{"num_hidden_layers": 12, "hidden_size": 768, "norm": "layernorm", "rope_fraction": 0.5, "extras": ["capped logits"], "init_std_qkv": 0.0163, "init_std_up": 0.0163, "init_std_down": 0.0, "lr_head": 0.0149, "schedule": "cos", "max_seq_len": 2048}
Each number is 200 + 40 x the weight over its row's rms, rounded and kept within 0 to 999. Layers, rows and columns count from 0. The size before them is the row's rms in percent of the matrix's.

# layer 5 MLP down (transposed), 3072x768, rms 0.00885, rows 2205-2238, columns 528-575
116,230,144,186,173,144,163,166,202,203,164,157,223,133,226,211,185,200,214,159,261,194,264,180,213,191,138,187,258,236,185,208,194,161,141,127,251,251,163,185,145,183,203,203,137,166,239,245,228
104,234,204,164,240,213,212,206,242,186,199,181,172,223,238,201,135,217,207,226,221,205,196,278,153,226,214,208,201,216,267,177,172,167,206,248,264,192,177,160,185,187,176,230,178,210,172,146,183
108,222,192,208,161,203,160,216,106,260,116,152,265,222,175,207,147,224,84,189,212,246,207,236,131,223,173,147,107,234,183,190,152,299,200,251,231,252,219,182,187,232,214,198,276,237,197,250,167
091,157,160,194,211,233,242,266,234,153,192,208,236,231,239,155,261,225,218,189,182,173,213,228,232,163,243,219,247,171,211,180,167,189,228,197,178,236,178,208,196,158,251,172,128,281,234,187,167
097,143,135,184,274,181,199,167,169,191,207,262,227,226,257,180,209,284,178,180,225,206,188,219,150,209,240,203,264,216,245,209,244,156,205,191,213,213,178,144,259,193,182,274,178,203,171,246,201
101,172,216,189,238,171,244,167,223,159,83,229,177,191,137,161,216,221,182,217,189,275,190,184,183,192,201,192,199,193,165,142,153,209,261,288,211,152,138,268,192,154,239,259,198,192,218,131,225
103,239,157,184,205,195,196,159,88,204,322,212,183,230,190,199,253,268,213,208,185,183,226,226,126,116,172,147,215,144,228,160,236,161,226,192,225,132,233,185,207,192,108,172,96,209,263,213,183
106,156,209,193,227,175,250,187,173,218,242,257,220,139,233,102,257,236,216,163,230,152,238,151,249,130,220,257,272,189,146,253,211,197,226,160,221,250,154,206,210,184,240,184,173,176,190,215,180
117,176,199,164,204,198,209,218,280,199,184,172,213,104,200,204,188,275,184,285,209,162,173,168,163,273,105,255,188,141,197,236,235,183,149,208,97,221,187,258,144,291,246,165,218,150,278,242,125
096,183,189,98,213,187,215,224,227,102,249,248,260,169,201,150,283,250,168,216,183,190,172,199,221,210,208,261,227,162,208,212,232,260,230,222,211,229,239,220,253,251,167,167,171,183,198,252,239
103,244,240,220,217,219,203,155,200,120,241,201,181,235,203,204,169,246,232,174,199,163,118,85,178,152,138,159,200,147,230,197,160,190,203,192,240,164,192,125,181,220,224,161,198,115,192,227,191
102,168,148,194,156,199,161,201,208,228,274,107,131,180,271,165,222,159,194,188,202,210,199,259,184,170,183,192,225,197,207,271,231,193,218,267,139,216,149,212,226,92,166,206,221,125,220,197,243
105,152,261,219,248,200,190,203,196,217,262,217,219,182,167,214,152,202,217,159,212,161,127,97,93,186,248,254,231,218,175,229,191,226,225,126,200,249,220,196,208,162,260,234,160,193,195,223,214
107,125,261,204,173,185,257,218,174,179,217,209,217,179,206,264,222,296,109,309,177,183,220,239,199,211,188,120,198,266,179,188,259,214,184,233,124,210,164,100,156,203,202,111,252,125,208,174,256
092,145,158,199,211,253,232,143,184,190,204,247,150,151,276,123,204,211,225,167,226,222,190,236,183,154,167,205,213,120,237,227,164,239,183,221,212,227,202,214,147,157,241,196,194,158,213,272,182
092,197,228,203,203,213,198,204,221,191,143,243,265,211,202,274,183,213,158,273,253,220,206,220,164,203,180,153,235,236,172,301,180,209,237,178,188,134,206,216,266,183,171,195,224,167,162,199,220
101,118,172,177,144,186,224,189,190,216,234,188,166,219,166,162,118,199,175,188,231,255,179,200,226,123,161,247,193,192,174,160,241,266,227,180,209,286,208,153,180,156,157,193,183,204,160,195,181
090,150,208,178,186,309,153,285,230,103,231,249,146,177,214,209,194,231,176,114,155,172,267,153,177,198,180,178,159,176,239,176,140,211,223,199,149,228,195,158,183,172,153,173,202,273,210,250,257
103,247,244,172,263,260,177,166,264,159,220,135,218,220,189,177,243,218,165,174,245,229,168,233,165,169,219,242,272,183,258,236,148,178,266,188,144,208,130,261,265,204,187,154,234,243,220,162,157
098,186,234,172,225,240,291,198,135,234,146,199,138,235,243,207,145,236,233,229,280,245,173,234,190,171,209,212,172,175,206,200,180,240,249,179,230,247,154,163,206,193,216,190,173,143,220,245,209
103,153,54,138,145,181,166,189,63,131,211,170,207,157,154,190,237,184,215,173,221,253,228,234,240,311,108,280,175,243,144,260,268,246,169,173,224,233,215,187,232,145,257,190,201,223,252,259,150
100,211,153,201,237,185,227,202,228,238,170,159,195,197,168,128,134,201,260,244,183,174,229,156,192,201,108,191,169,232,156,164,232,146,233,227,230,182,146,279,182,241,204,196,248,188,219,128,270
097,214,192,227,177,260,227,169,180,183,144,145,274,172,225,154,209,164,267,193,213,155,178,127,198,209,118,211,140,191,132,151,166,141,176,201,201,250,192,254,193,227,233,230,220,221,154,176,157
104,194,283,197,217,226,233,200,163,197,194,201,121,153,255,127,181,150,192,268,163,179,190,189,254,217,183,238,208,153,171,238,227,165,188,135,255,179,200,174,185,199,218,241,193,183,249,234,316
102,213,266,173,195,194,301,224,188,227,278,242,212,176,240,167,204,217,157,231,275,182,155,157,218,172,223,250,197,145,168,172,170,204,181,241,219,217,173,231,227,209,224,187,204,264,196,214,163
100,134,149,139,209,245,190,175,198,214,216,239,225,204,143,187,142,207,213,190,254,237,256,203,205,190,248,157,153,211,231,173,214,282,208,232,234,236,159,215,186,166,197,220,231,196,167,188,179
101,131,193,195,231,200,214,197,141,87,191,283,196,216,126,132,226,241,164,152,178,197,166,139,187,144,187,150,202,190,106,163,225,200,213,153,178,267,203,191,235,246,259,253,231,239,184,232,131
091,201,216,202,244,174,273,181,156,281,227,202,145,225,187,271,212,166,188,209,157,199,242,161,80,149,182,257,188,219,174,198,227,202,149,170,230,227,206,151,200,193,200,189,246,66,233,210,136
095,206,239,183,210,191,238,183,168,224,197,186,249,210,212,230,156,239,267,192,243,205,230,220,231,187,179,172,175,251,184,194,205,143,197,199,225,178,187,173,273,200,276,184,194,199,194,214,167
104,209,185,171,236,158,280,214,179,223,116,181,220,252,165,153,175,186,145,153,179,166,205,175,223,265,282,242,194,246,213,268,155,223,220,155,195,223,206,131,222,160,226,180,173,206,156,187,156
092,218,220,283,186,165,213,209,248,165,243,236,286,224,213,202,222,236,279,150,129,161,240,184,251,183,245,281,76,141,165,206,154,237,234,211,161,136,196,190,194,199,238,208,216,218,174,143,184
098,216,180,171,254,175,199,196,164,231,165,169,273,157,236,215,174,229,212,184,289,208,273,222,226,254,177,171,207,244,225,191,270,223,186,158,150,229,207,149,177,161,163,237,215,193,189,216,200
096,107,208,194,183,228,178,208,207,193,169,137,161,162,256,240,144,237,179,199,253,210,191,263,177,122,200,171,196,237,163,176,234,211,183,233,235,52,181,199,203,267,205,222,207,184,157,179,214
104,195,195,267,167,195,136,258,251,213,186,181,218,223,246,159,192,217,257,214,122,198,236,193,173,208,284,208,175,199,198,186,182,136,117,168,222,284,183,198,157,261,263,202,163,115,179,209,125
# layer 5 MLP up, 3072x768, rms 0.0172, rows 2206-2239, columns 528-575
106,210,114,174,259,234,205,298,173,286,213,174,232,230,208,226,193,162,244,103,133,269,276,175,193,164,149,236,231,186,200,245,242,217,247,124,150,148,213,222,214,128,228,149,259,223,236,154,209
103,192,161,130,133,254,214,211,202,185,206,212,238,171,207,261,267,111,243,179,264,157,142,218,265,196,189,195,153,188,200,221,171,200,192,199,233,227,196,156,257,212,256,208,224,120,189,206,231
100,221,136,298,303,191,218,230,243,195,171,220,202,165,252,241,188,194,224,226,155,196,180,125,254,149,179,269,232,218,178,135,230,208,222,164,175,220,216,142,237,199,225,238,152,174,142,205,164
092,126,96,211,188,197,230,206,262,204,187,152,254,214,178,177,285,248,178,221,239,211,171,183,195,192,212,178,188,211,185,241,214,127,226,176,188,246,227,202,222,193,143,208,245,229,174,237,250
094,174,200,259,172,181,131,240,245,220,182,197,201,164,182,176,179,196,237,230,207,247,212,78,223,121,95,158,159,238,212,276,162,198,247,195,138,242,272,240,204,143,191,231,271,200,219,176,288
093,206,220,235,198,274,184,204,183,158,234,164,232,220,200,260,169,176,141,149,244,254,274,138,157,218,156,186,250,255,206,189,220,187,183,204,171,129,174,250,158,196,127,181,167,259,272,192,237
105,204,187,270,177,237,183,198,126,189,184,108,223,157,230,173,235,266,167,170,249,156,174,180,180,221,192,271,263,183,204,188,199,158,224,183,202,306,178,252,197,238,160,135,201,188,190,228,119
113,207,176,171,154,279,289,163,204,175,197,185,234,238,199,144,256,134,159,248,245,208,207,175,162,269,191,253,137,247,214,261,271,78,180,204,224,209,243,154,225,172,191,161,205,216,261,201,186
099,206,197,183,157,205,147,201,192,239,195,184,199,234,208,188,207,187,208,216,194,243,234,241,154,220,127,208,249,234,181,254,170,118,140,281,218,171,157,243,193,229,173,199,212,182,206,247,223
103,210,208,193,174,208,144,191,179,215,185,226,211,127,189,205,220,184,215,214,245,228,226,192,203,148,250,187,215,205,249,139,193,192,202,191,123,192,182,230,167,232,203,196,273,273,216,160,219
098,153,159,162,221,179,183,250,163,197,265,249,236,184,220,254,167,201,177,175,213,194,166,255,236,279,242,218,167,274,220,205,245,183,179,217,158,280,226,248,143,123,121,245,187,180,185,97,183
099,178,276,229,208,128,227,186,148,234,215,182,196,205,209,151,175,331,216,233,209,188,231,227,187,234,116,273,206,265,269,205,195,166,166,272,233,210,261,184,204,161,127,173,184,189,193,148,132
101,165,259,250,199,177,206,264,227,217,167,178,242,243,223,190,318,181,219,220,141,144,167,235,200,261,213,218,218,179,273,211,277,194,228,188,148,218,199,244,286,274,171,155,229,182,261,254,178
100,137,208,200,167,224,224,241,208,207,174,181,285,176,201,122,212,232,190,170,132,238,149,101,155,228,187,196,227,138,207,219,204,198,172,239,83,152,299,163,268,185,297,204,226,229,162,217,209
092,209,238,243,279,212,158,197,230,259,157,216,233,180,240,172,202,107,202,192,259,119,230,216,277,158,200,156,213,143,188,215,235,195,147,140,208,253,179,251,233,154,138,158,228,198,192,221,270
098,199,231,245,198,179,219,198,117,211,194,196,240,200,233,195,157,210,192,172,179,225,242,174,273,133,236,155,195,142,206,239,222,175,166,179,183,213,217,178,267,220,199,130,258,278,207,225,225
096,235,179,203,206,209,200,206,301,249,183,159,248,229,168,226,188,166,178,177,228,198,209,192,234,271,163,163,99,168,224,189,222,213,176,216,262,198,179,132,211,278,180,280,212,251,145,172,161
097,184,227,246,197,157,191,223,243,227,184,205,204,203,149,260,232,168,216,178,239,201,175,218,193,252,181,214,240,205,151,191,158,177,118,225,211,241,169,228,187,234,115,219,198,162,163,180,130
097,203,245,257,237,127,181,252,147,200,184,250,136,216,156,142,167,252,161,232,226,252,229,201,208,192,152,192,236,177,230,196,180,232,216,189,126,141,271,206,141,165,241,247,253,258,257,185,169
100,225,193,270,162,234,160,208,269,233,233,243,236,206,142,204,172,141,288,214,144,253,145,170,176,157,193,177,206,136,176,241,246,196,254,260,218,165,189,219,251,223,124,242,216,180,207,133,218
102,163,158,206,166,183,220,226,215,166,143,281,237,133,259,166,233,190,244,184,235,237,234,252,221,220,194,273,241,194,246,207,211,211,217,113,189,271,212,253,183,142,246,155,187,217,133,194,191
100,185,174,224,311,220,157,243,209,210,191,219,226,184,218,167,170,244,178,192,188,205,206,142,215,250,93,228,253,211,218,200,228,235,164,278,228,251,191,240,184,139,246,181,181,166,223,197,215
099,234,176,148,181,219,202,246,178,209,180,175,217,236,250,151,213,139,187,181,138,143,216,199,142,210,253,222,276,201,161,262,173,189,222,178,161,143,217,163,223,211,183,281,207,249,193,195,187
102,191,159,223,219,260,217,216,202,196,209,211,182,180,176,210,218,194,190,223,247,222,249,241,148,165,185,151,260,183,256,192,283,186,270,219,180,210,213,185,225,242,254,339,190,234,226,129,202
094,180,187,267,201,134,187,234,144,296,233,252,128,182,189,190,202,194,189,156,152,118,224,220,160,196,123,220,236,266,212,226,188,208,200,205,228,271,195,202,284,199,140,129,209,274,142,215,258
106,118,219,216,239,236,216,181,229,186,181,210,234,202,186,190,117,245,187,244,219,261,264,184,115,138,197,180,172,187,156,185,220,164,225,227,158,210,193,201,228,141,208,220,234,185,232,157,238
098,203,174,165,267,183,213,210,203,201,170,271,124,181,180,141,203,168,257,231,118,221,210,216,265,134,229,265,112,189,147,197,201,173,204,148,141,180,191,250,153,247,180,149,153,227,156,200,204
101,192,141,225,152,161,236,204,254,223,184,233,185,150,206,208,258,224,79,283,182,254,239,148,150,178,200,225,189,143,239,183,191,202,185,206,194,223,211,159,139,212,130,181,254,236,175,218,198
104,226,242,230,229,177,197,251,182,283,172,185,230,212,257,205,194,212,139,205,169,267,178,205,248,176,181,230,228,259,194,207,114,244,123,197,255,167,120,232,246,207,234,163,217,161,196,222,292
092,183,265,254,237,275,173,249,194,226,221,231,238,295,157,223,229,261,233,186,251,224,233,173,164,194,263,133,209,176,261,211,267,220,272,213,132,212,194,218,236,278,190,190,225,212,228,208,257
097,227,183,216,275,159,217,208,244,239,250,146,187,204,197,162,195,180,185,142,119,217,213,191,199,178,284,216,195,218,203,152,215,213,291,149,152,246,218,177,237,196,221,242,231,192,250,197,183
094,199,193,149,131,233,236,191,173,237,181,236,179,183,197,196,195,145,205,289,200,183,223,117,167,201,147,175,251,255,218,170,240,256,148,201,212,239,263,152,213,114,219,305,261,261,214,194,173
092,176,147,122,210,175,188,189,176,180,162,246,161,175,264,243,263,197,181,154,199,224,216,198,221,165,207,260,232,256,288,156,196,176,214,192,220,255,195,282,195,201,203,174,217,210,171,176,205
100,149,201,153,208,198,220,204,206,129,204,207,202,255,176,141,262,198,204,206,242,240,317,181,209,179,212,201,102,227,243,272,112,199,162,219,212,233,181,253,180,145,161,152,210,268,131,236,235